config = dict(
    init_std_qkv=0.0462,
    init_std_down=0.0,
    optimizer='soap_variant',
    learning_rate=0.00478,
    schedule='wsd',
)
Each number is 500 + 25 x the weight over its row's rms, rounded and kept within 0 to 999. Layers, rows and columns count from 0. Numbers have three digits each. The size before them is the row's rms in percent of the matrix's.

# layer 8 attention value, 256x256, rms 0.258, rows 151-176, columns 128-255
079:521524481525504558517478500530531488514445517490515490508494489482480479508520492497462488510526492470550539423535481515507542533502510498493512487490544477533461499519477578510488521477452498487478496493483495468449513510530521491505482500504522467469506495529518507470517509553515532523468531510526512511502524488502525518507520539531487505480537483548523489498528514514522533489469
080:542499498454528484489488458445514489462485433506471526525528523497483541525482510503521470506440452473555520504496514520522514482482490490515522518481492506481485504518444523520443525499497495529567506502469514524537513512514452511492504468553533493483519494500493477500479508506468497505511537443499487499481500513501492507507520520497527458511492478482474511489503520504511506510493
078:516493510508487535511481542522480499504507489452451475463492484516478529541495511476517508517453529476469490517503498476510527505517511526476531464512495488491474479513529521431479486473472507550459550514508487506512483498484474536481488505475524504483453501516504506503521493532544525473534526462523508546494434512495466505521433520522488474556518523562503508550503538503458494498512
080:469493509530492499490475512510485507500483517466486539526479509505474533516491504494481523498481483496513499540521501501467493509460502537522497486500495495470497496553484495489524511512446459461489538539509509523504526499458526503493487425501498518534492498508494498491505548528466510524493494536482547514489455473518515509514487481513502475468524521479494536489508478522483521517538
084:482456531478475487510484470477481477477519481502493508492486503542504481511440457464520531490480492529478474506438526570549520485521525501533509524487519519477497493492505462496498499517506546455511487464516498513502444558506536500457478477522500488447432453472513502515502487447535494520498493502512489500500513537501507521482493499544516479481492510494480499507478484540502505505503
077:485502485506510474509498492529515496494491514485459497493500506496501513486491529461532486479518472478494513521447513502522497527490467508472479554541499495494543447507519496450514525451458463508515523499484467482512493503511483481520507469519512534490501473515518553491502533490496484513527485468502520488457514475484461455518507469505467507508466472429455520520472458500485449499500
081:498499510473507442505490515550476489488497531498545498501519501537553537500456496487482441489479486494527471491478496496501461485517478488493552491483471506523490478477510500463516567487476508547508491444449484488521501511454463518523497531495494505507512502482478504554501536533478534464489498497511525454487502480516521556493520507503502457486520492524508476491519476487517518517487
077:467513461494517506502503453497471490555491513488441502501496514485540516494481480487517477491447469527538558474514554529518501470533481501492516506518535492518476500456492484482474460478463497502502533521497526532491516504520486511519490530499496503544516535461484487492470474524532483488497484471500549525466505507505496526492509431484527512529518476503531514502503492488498528515532
078:477455507481521460480463484442476538517531470543534495479566477547517513477480538519490562513490534496518494490487509532496493511495517548528501494486485507474518484463499477473496497544466494490488508506440481539493486498497426461504442548465503491501553506472509481552495519496518480520497522473503515496526513488484518543495452491496502518522498477495512533503506510536472499509462
078:523499472455509490503464498524513500478493500490498480515501529520465477514556540486523494502449514517515489498519557481537515543512458514480463485517532490491480477528521490512514495496470508499487512460505488498450500499509535502497460492409487494535553549451445518491441495500534460503537547477502522529518524491451489492549503502523481555488488475475536527460488519522488496469509
081:506486499517541554502501520530565488464557504498511509515511550503528535498491482497502474474485509488508510533563571512470539494495523474501537459491505541525485538493516512507507499483492506491529499522487473520498556453486509493464517523490505471532474495507495492503552498515499512516470514471508509490507498503489494514503532490525506498484550455492496478524487477470480506529534
080:480550500463515509540525535474480460510491472490452453495520513485514498486473503499467459495523508518518486535439499484480497487490533514517464497471543527453454512527537481495498547550452485537487533510498505505449500466477471504492496462535500486496459479497500492489510493523456526524530464512523517515491525496526507504492488502518511490510516469511529496458535495532487518500478
082:513508498467471541500496495512473475492501452533469509473462541483500533494519465512502487486510515489479470515525518549495473524502496485518543462522524501479522484478491485497517511528506483497453493533517454460480505536454474515468520491479480496511539512432539500527501453487495479505503511516475492462526537493498522475527484545489495518488490489468526507501487466498490493477488
077:530473492503502474489485483547491502531471522456485484537501492501485513520483519478502529551496518487525516515529437479507510496568516476468443537500473501524535463544509511494491505436499504493501508506502469503474534502498435502481502529450557471484505507490518499521498493519468505566529498546490491498478478507500475506497482479490511461431508411465498558531519497469504517483520
079:494519481519513533509490523474526499512486518503549504493530518486481511541487496505507507546518506509464503484531482487485492509537512454546474535470518462481447509479541530482496542523506506464521501441506508470480426534528494488517526497506550533529488521461448491462453533459512440478489521481449509469478514485485528541474485484511521540487501521487500454503504462513535492481488
078:493521539470523481499518499548508530467491448466492506504515503501517500497501517477542530505490466497485520499464480518501482551467498474474511540525518470485486483470483482567529542501500513528480485499549519488444473459505509480471471547497490528492524530515493446489483502515544508513503494538510508478581506491492473466507521497532554493546489496497493480473484500492462533471454
082:460476492511481492444512480483475490483525490506563503483505510493544514489502532518523507492515499518500506503461525497488426499489498498495472563525451493482456474503506415542476514529517543487495454497505520451486507512540487519510508533462544519540515541511501518503482543468478467551490472551513499524517489526496487505463537497456491519497488495514526489515474508534472540505504
080:514500517510498520515500497501500539511515534443495475549507496539529460495491517477500540482516508497518523503502475487501503496511505469543512508476516493481529482518480476450487546488466470479529510492494557508513555526493434514520465458438486484455492476478510542509503483491458497485467494529501484491484525530495456473517476508472478453470541502500471484487490456486489497458489
080:495461473526479474501478540495542547537502495525528514557506542498502532482472523465510509516457476494524552525479470504479523518516500532473524468509503485476534514469475514477514465515472518503541481563516527483450526493488521542509523504522520497511491509490489515520558523526495518490517539497502497498504480498529523519504479491495480519549463488468531502454486517485483491500509
081:488542491460514537513483479503483541495481508450485516546498525508457468544514518467534498551532502545476493545506503519514497492502467483501504448540486487507506514487511534514536484492495530531511512492486494472472553493508522477539500550508494503485483547500489531496509527529490484524475493508480533501497469487526504457505567489512526528492502492517474481463494532527504500480508
084:487510522480555533495501508519498504460470493484498476498499501505462436491538479518497483499519458472510453450485573494511465516519475485527474513512485463487537441528492512463507456474511520495513465490491498494490511521526484489476489546522456515461475511505516483507518490476530500484529538462512459481519473464494458463495501540445539539497490482518480498498458485533531443512513
088:513498482486460481527488537460495509518491514518506456481479464479516516456511495466462472530517554465451455519536472470515437510538485524442476508495480502449583533478532497511523506487488549527505484525543508518488491505514488507504469521501523535525486458561473481486512526486482473478513486471525493535507497520524507522538558521502490496512513504491528490512469458500509491493511
088:525501490496505514487502486520498509487486562465477490515516508496543514476518497483483509501513518476535442465532519549477494521450536526484515499538528497528474477467464503543476497480513504521476517463508512506470517511476478523474483500509523500443478516472456533503516524554551492539503537461520534493553521492467509527473538504491494483544493543501481503503514449546528513473526
085:479514514481512499497524491521507506488495509494559506509495509461459501433520473524532508481510477532486548502482527466485483520519465529485537485500528492484473526487530508517490508479477503521500496526520477537497540497497501449489512481517536476571504502517513530498489575497516445517469530512532438533507511513454469465526487455495475484493476460522492488531505532502464502501542
074:511464467514520496491487507472472538538519521447535554454529458463517492516529524501521486470525494515475513477501458487515512497510479478495503470519489505503497491486500513483492540477487487537494522467480443519512512502505506473515509506524470503494462536474508504473440502503499511486537511502517524494498497515499541480534504528502459445512529489503510510516504507531499491476540
085:513489513497481506477524493532486517487491504518499470506444522496489479471484504487492436481464473513471502494488470471451509512485494498498486486507546493482488502504479470518497480523514488529457482502526563559539506484503509497523489489510502476491500543503527537516507490487531541508501484520510427497515490489516500523573534510503556490508507482548498458470502498515508494480489
# layer 8 attention output (transposed), 256x256, rms 0.224, rows 151-175, columns 128-255
074:572506456479467494488490499514549431513495490531508467502463487480521545537523479498503472478516461521485493522504495498489483504539504453494531474489524471496524470490523532483489473496504512489454479495465517464482491474519468497537506449516500493537494503538532528466476454511511536524444474493522459514501533518494467470476533521487489496524495456515510517504530486478486482461494
074:501507472524456463461488511504459474483496498505460506526475517527516492546544453531534486546460467478495466445462484521511545543463494537516493529473420530504515508544468509476466480502503500474509513519476498491516558492508497473512506476482489502480476530512489502516473520477533512534499477513483510480523471508495508489542494510539501516435466470468490485489502508520468529484515
076:484516481531531489498507527471526528544536448506528528479484505477485482520541501534518493500522477502502511519509529486485501520501481461449491502484525516483519488487486509465505493531468505531506473517483490498523497507460543496505510466505459454486503484445527514540437533487521484490502533509494528477512473479537443513498489555488548496495520492513506487490479538510511485525477
078:488499519514468508497492507514544541485499511505488490475519490531537474540483562491525521547499455518511504506493492491504536490527464509508535487461458490455484470510521510478485544506537540526496459528545494507505474560498550528476490491496504518514516494519500509502460463485506477468488457474468539468479460482509526479496477449459494469544483457459492509562531478457504512437509
084:511495502472480524485529450476520511476519456464501455521470485516530485495522482515464524501504466502504509498491509505530495447477502522524485505486468522549446455540487484513522452519478536504480511487520504472497490525453546499536520525481495497492474464508532460484505494493478479531543461512567462490433504547468477550477468497498489450507487525495493500482485500513486488507518
079:486502470467521512508486527473514487519517498460482511494502504481519489482471537524476489555489496448489499483478526519544489516500471552548526491480476480518482471536510460506511518487513454494505502494474497516490479534522512481538518484502518476461490507504483473468462471482463528469499465504522581526524494492500538429494538481461477481500469523487485516505531480509504548480480
076:492431500552530537455505490512444465496491479485474493493508481461520492467519490535476511464528485511484515499504496531467560497472460532497497530491505461502523529482453489486508522546501513501491491442512490480518493491498469509490488465465517445486528488516496485485474502495495485514490507543528499536588503488493502505516505554476458474501508510498510528475487515489547543511479
075:558509497504459494495463479519487446488507505487480522520519483492494519510522522511472511489484495506437490520489509516499447542478501506511500410517457517519470533464548531528523513485488464468523501508507489499522484493494520510467550488500450525497493482477458519488518535473524503497499472495481496505501493540497504507500476492511540490521476498521533469523557513520484487509479
076:536505497508520495519472509530517526476524468511501520490515454496533459505517489465530505529473493541497490488495508460476466478464494473480504529520501499518468508474497463506518511525471484546456516492452496499481520487467462531475471497478546498465467480483526450468504509520513452492442526514524510528514523527519525523484467486512497494495495493537481490448484498527515507539540
078:512505471474508507499481513532499522557517506481495517465545524484477517504506478499498466521507451459547473524470499486473505499514489502527468492498495472520530525506520500487556460526501507508469477494491491485504529508470521523480491430507461548473556510504511492518513512558496515475494488477463497533481484484538484525491530525531559509484467519532472493504521530557482501486530
079:466511485459459477564519502494497455558501514532495459482503485490507488494458506502520504472520505474508476454479537468498524522510532478480505533492472482566535514496500507461503497518492505497523520498504429508473468471538494496475507488478466555478533515548439516524486518503485503481493516472535502464530493478492491514472513491503507520511507469523447512501492421477496505514479
081:443517519487530479528525481480536492482504486490489507446514513535531455512505497533473510461475507574477535494507479519493519510478481481488482489499510498503530508523508535477508519476478464499498514513485494510494464547486447449492480454521533480466493490493493512526490477498564492436480507451501498514531541498491493506438547478470484505544527520482501532478517528516487489462502
080:542516474494473466476486474482531489530485482506489504511550564519523498528515476517478506504549498503523476483509513511486510491512520539492494553516439536516507484461513488541552490512504505536476505548492544477511525489517503516526520539484495500492439485521481486501530502520511482545463514520408466499468500556506489520471485468513467490543467501533534474464475499509540485486512
077:497519490492472466538481494517460494487489476501499509544488523519468530509507486515532525556475533510456497527504465482466527542516521472498477475500517485529450491505521502490556489515533516502506517488470512468461481521544495462514463497519501485491502497518520530504481516469479497455521477495477526532496458525494491475502449563503525476500491489494492539481506532506481506489509
078:483457509480476479456520492508517469430519494483524505551472522492523501492500502462473497507503480504546496484508493474519550489509512514527490530425492456492492456484512543495457529519459505493495513506550517538513464510514460486527507456480457500544520507475480466473519501461506499543478502446496491514482570507468496518484533502481503548475481543528486517488492476551530532496478
078:515522539520534510487529507455511476522480492498490470463492524500549476496449525467499506519493493475487521527451493510489474516470475497543542496496488522489505528517480462516487470515505498479473547519497518498518532546500511459480562469506507509479481448498496452506501433506506508537480536499463503540527516559531510505519518528518473479520502491563457487499457524496511516497501
082:482501515467503537513559470479500506497503513526522503523505525488507510446468493503522469491509478515473502494493481466510517491485502501493480514505526502476532470483478469493476517479494502482472485489519469495482512533552507528548488512492509526526500521502485452488502512471486503536523499478484469515475488467547507558431503497512513517504507522501475513528516540521522530539502
078:505510510526511532554510470484511520504493564478485506503519488500470502548495502514524500520457496509478501517508476521483537517457488483494518498503504484525487498529509516485521525524507503496524481464520499503466481492491483505510472520467503533500467472521485541502483489528487517486467494507534521517455529491476499427524507519467490400496493508510516465537469510469486484424505
081:499481478499485481515510497516523531505521497491534498484486463502580498514493531437525499536506505480532473480452493516492507508492450464505481522529448518513502555497471531482510489548502463493497448594528513503515524467497498556466512532507520498471518516498523507478500486538514500500540505511463468521472498541519495502495507452559490548469497441487504496508526510500502517463501
079:482494497508479522510496509525483515533534484543512458480499473515534508523509492487522547516490474491554517536474490486521488473522458505512510479536470475496529531502480512471518506508555542486515541487487477490493520461500514475507534525514489502536518537483536536503498464525490518507544482525472453527511506526486482480478510539511496515466489465506508500503523527542481476508442
084:487477532511512530533500465485495467510529529489560485479516516533461505540501541536507477442486513453522493503510533549500496477486480520525503495489476491498522508500467515516546511508479556541435536511524548527493514504534498479512519498518469484482497453520493488502516509502520476486468561536530499508518474510466503482462478522481497504515511503508533471474475505544470479516504
086:532507517487479518478494495469524480526456512486561478510432520510515514409518465556482495519527511524531446559497506494516501487525454471495490530494486472512502495520526466485490507490449495501484493511493530487513535485494514530491510500527462492495526446495509514503512516517467517510537483537448511447564496484499522496448521494473492521483497497510495523514458482490548518502531
083:531485503485508490479487526552504490536520528521501467523506455536489502486506480497505504466554461503466547510505484487485490487479521520505505481466543529515518493482537462510494476500508500532474512526508515500491532532553494487496534479540494520479510446509499440494516567514544533529516521511504519456517514492466484543503510493496493528549499493491494486455485486522485518499525
084:520512503503489486497517473496472483541468485513518497479489488479508496507501496525490483468488561512481508492506478512547475493550521499544482483483529461552519505522499511526513544490520509528487471518523487509458534487500498504458485542495531514500506525545482526505523496528489467473490515527494495575477510468529499496512508495518535494485528513498486479551472541500524513548529
076:517534502481501512514504477540542503539513478502486502491478522511483474568487490461512441487513531479515499507490510486509442491495496513525493459508502505515519480493529508481484539498493484579503539436482524496511503522478472492480521513476494464485451526491509498521439542516504491481512489505514520501487495450462518503506485507474523513530477475533482507472479492514521510515533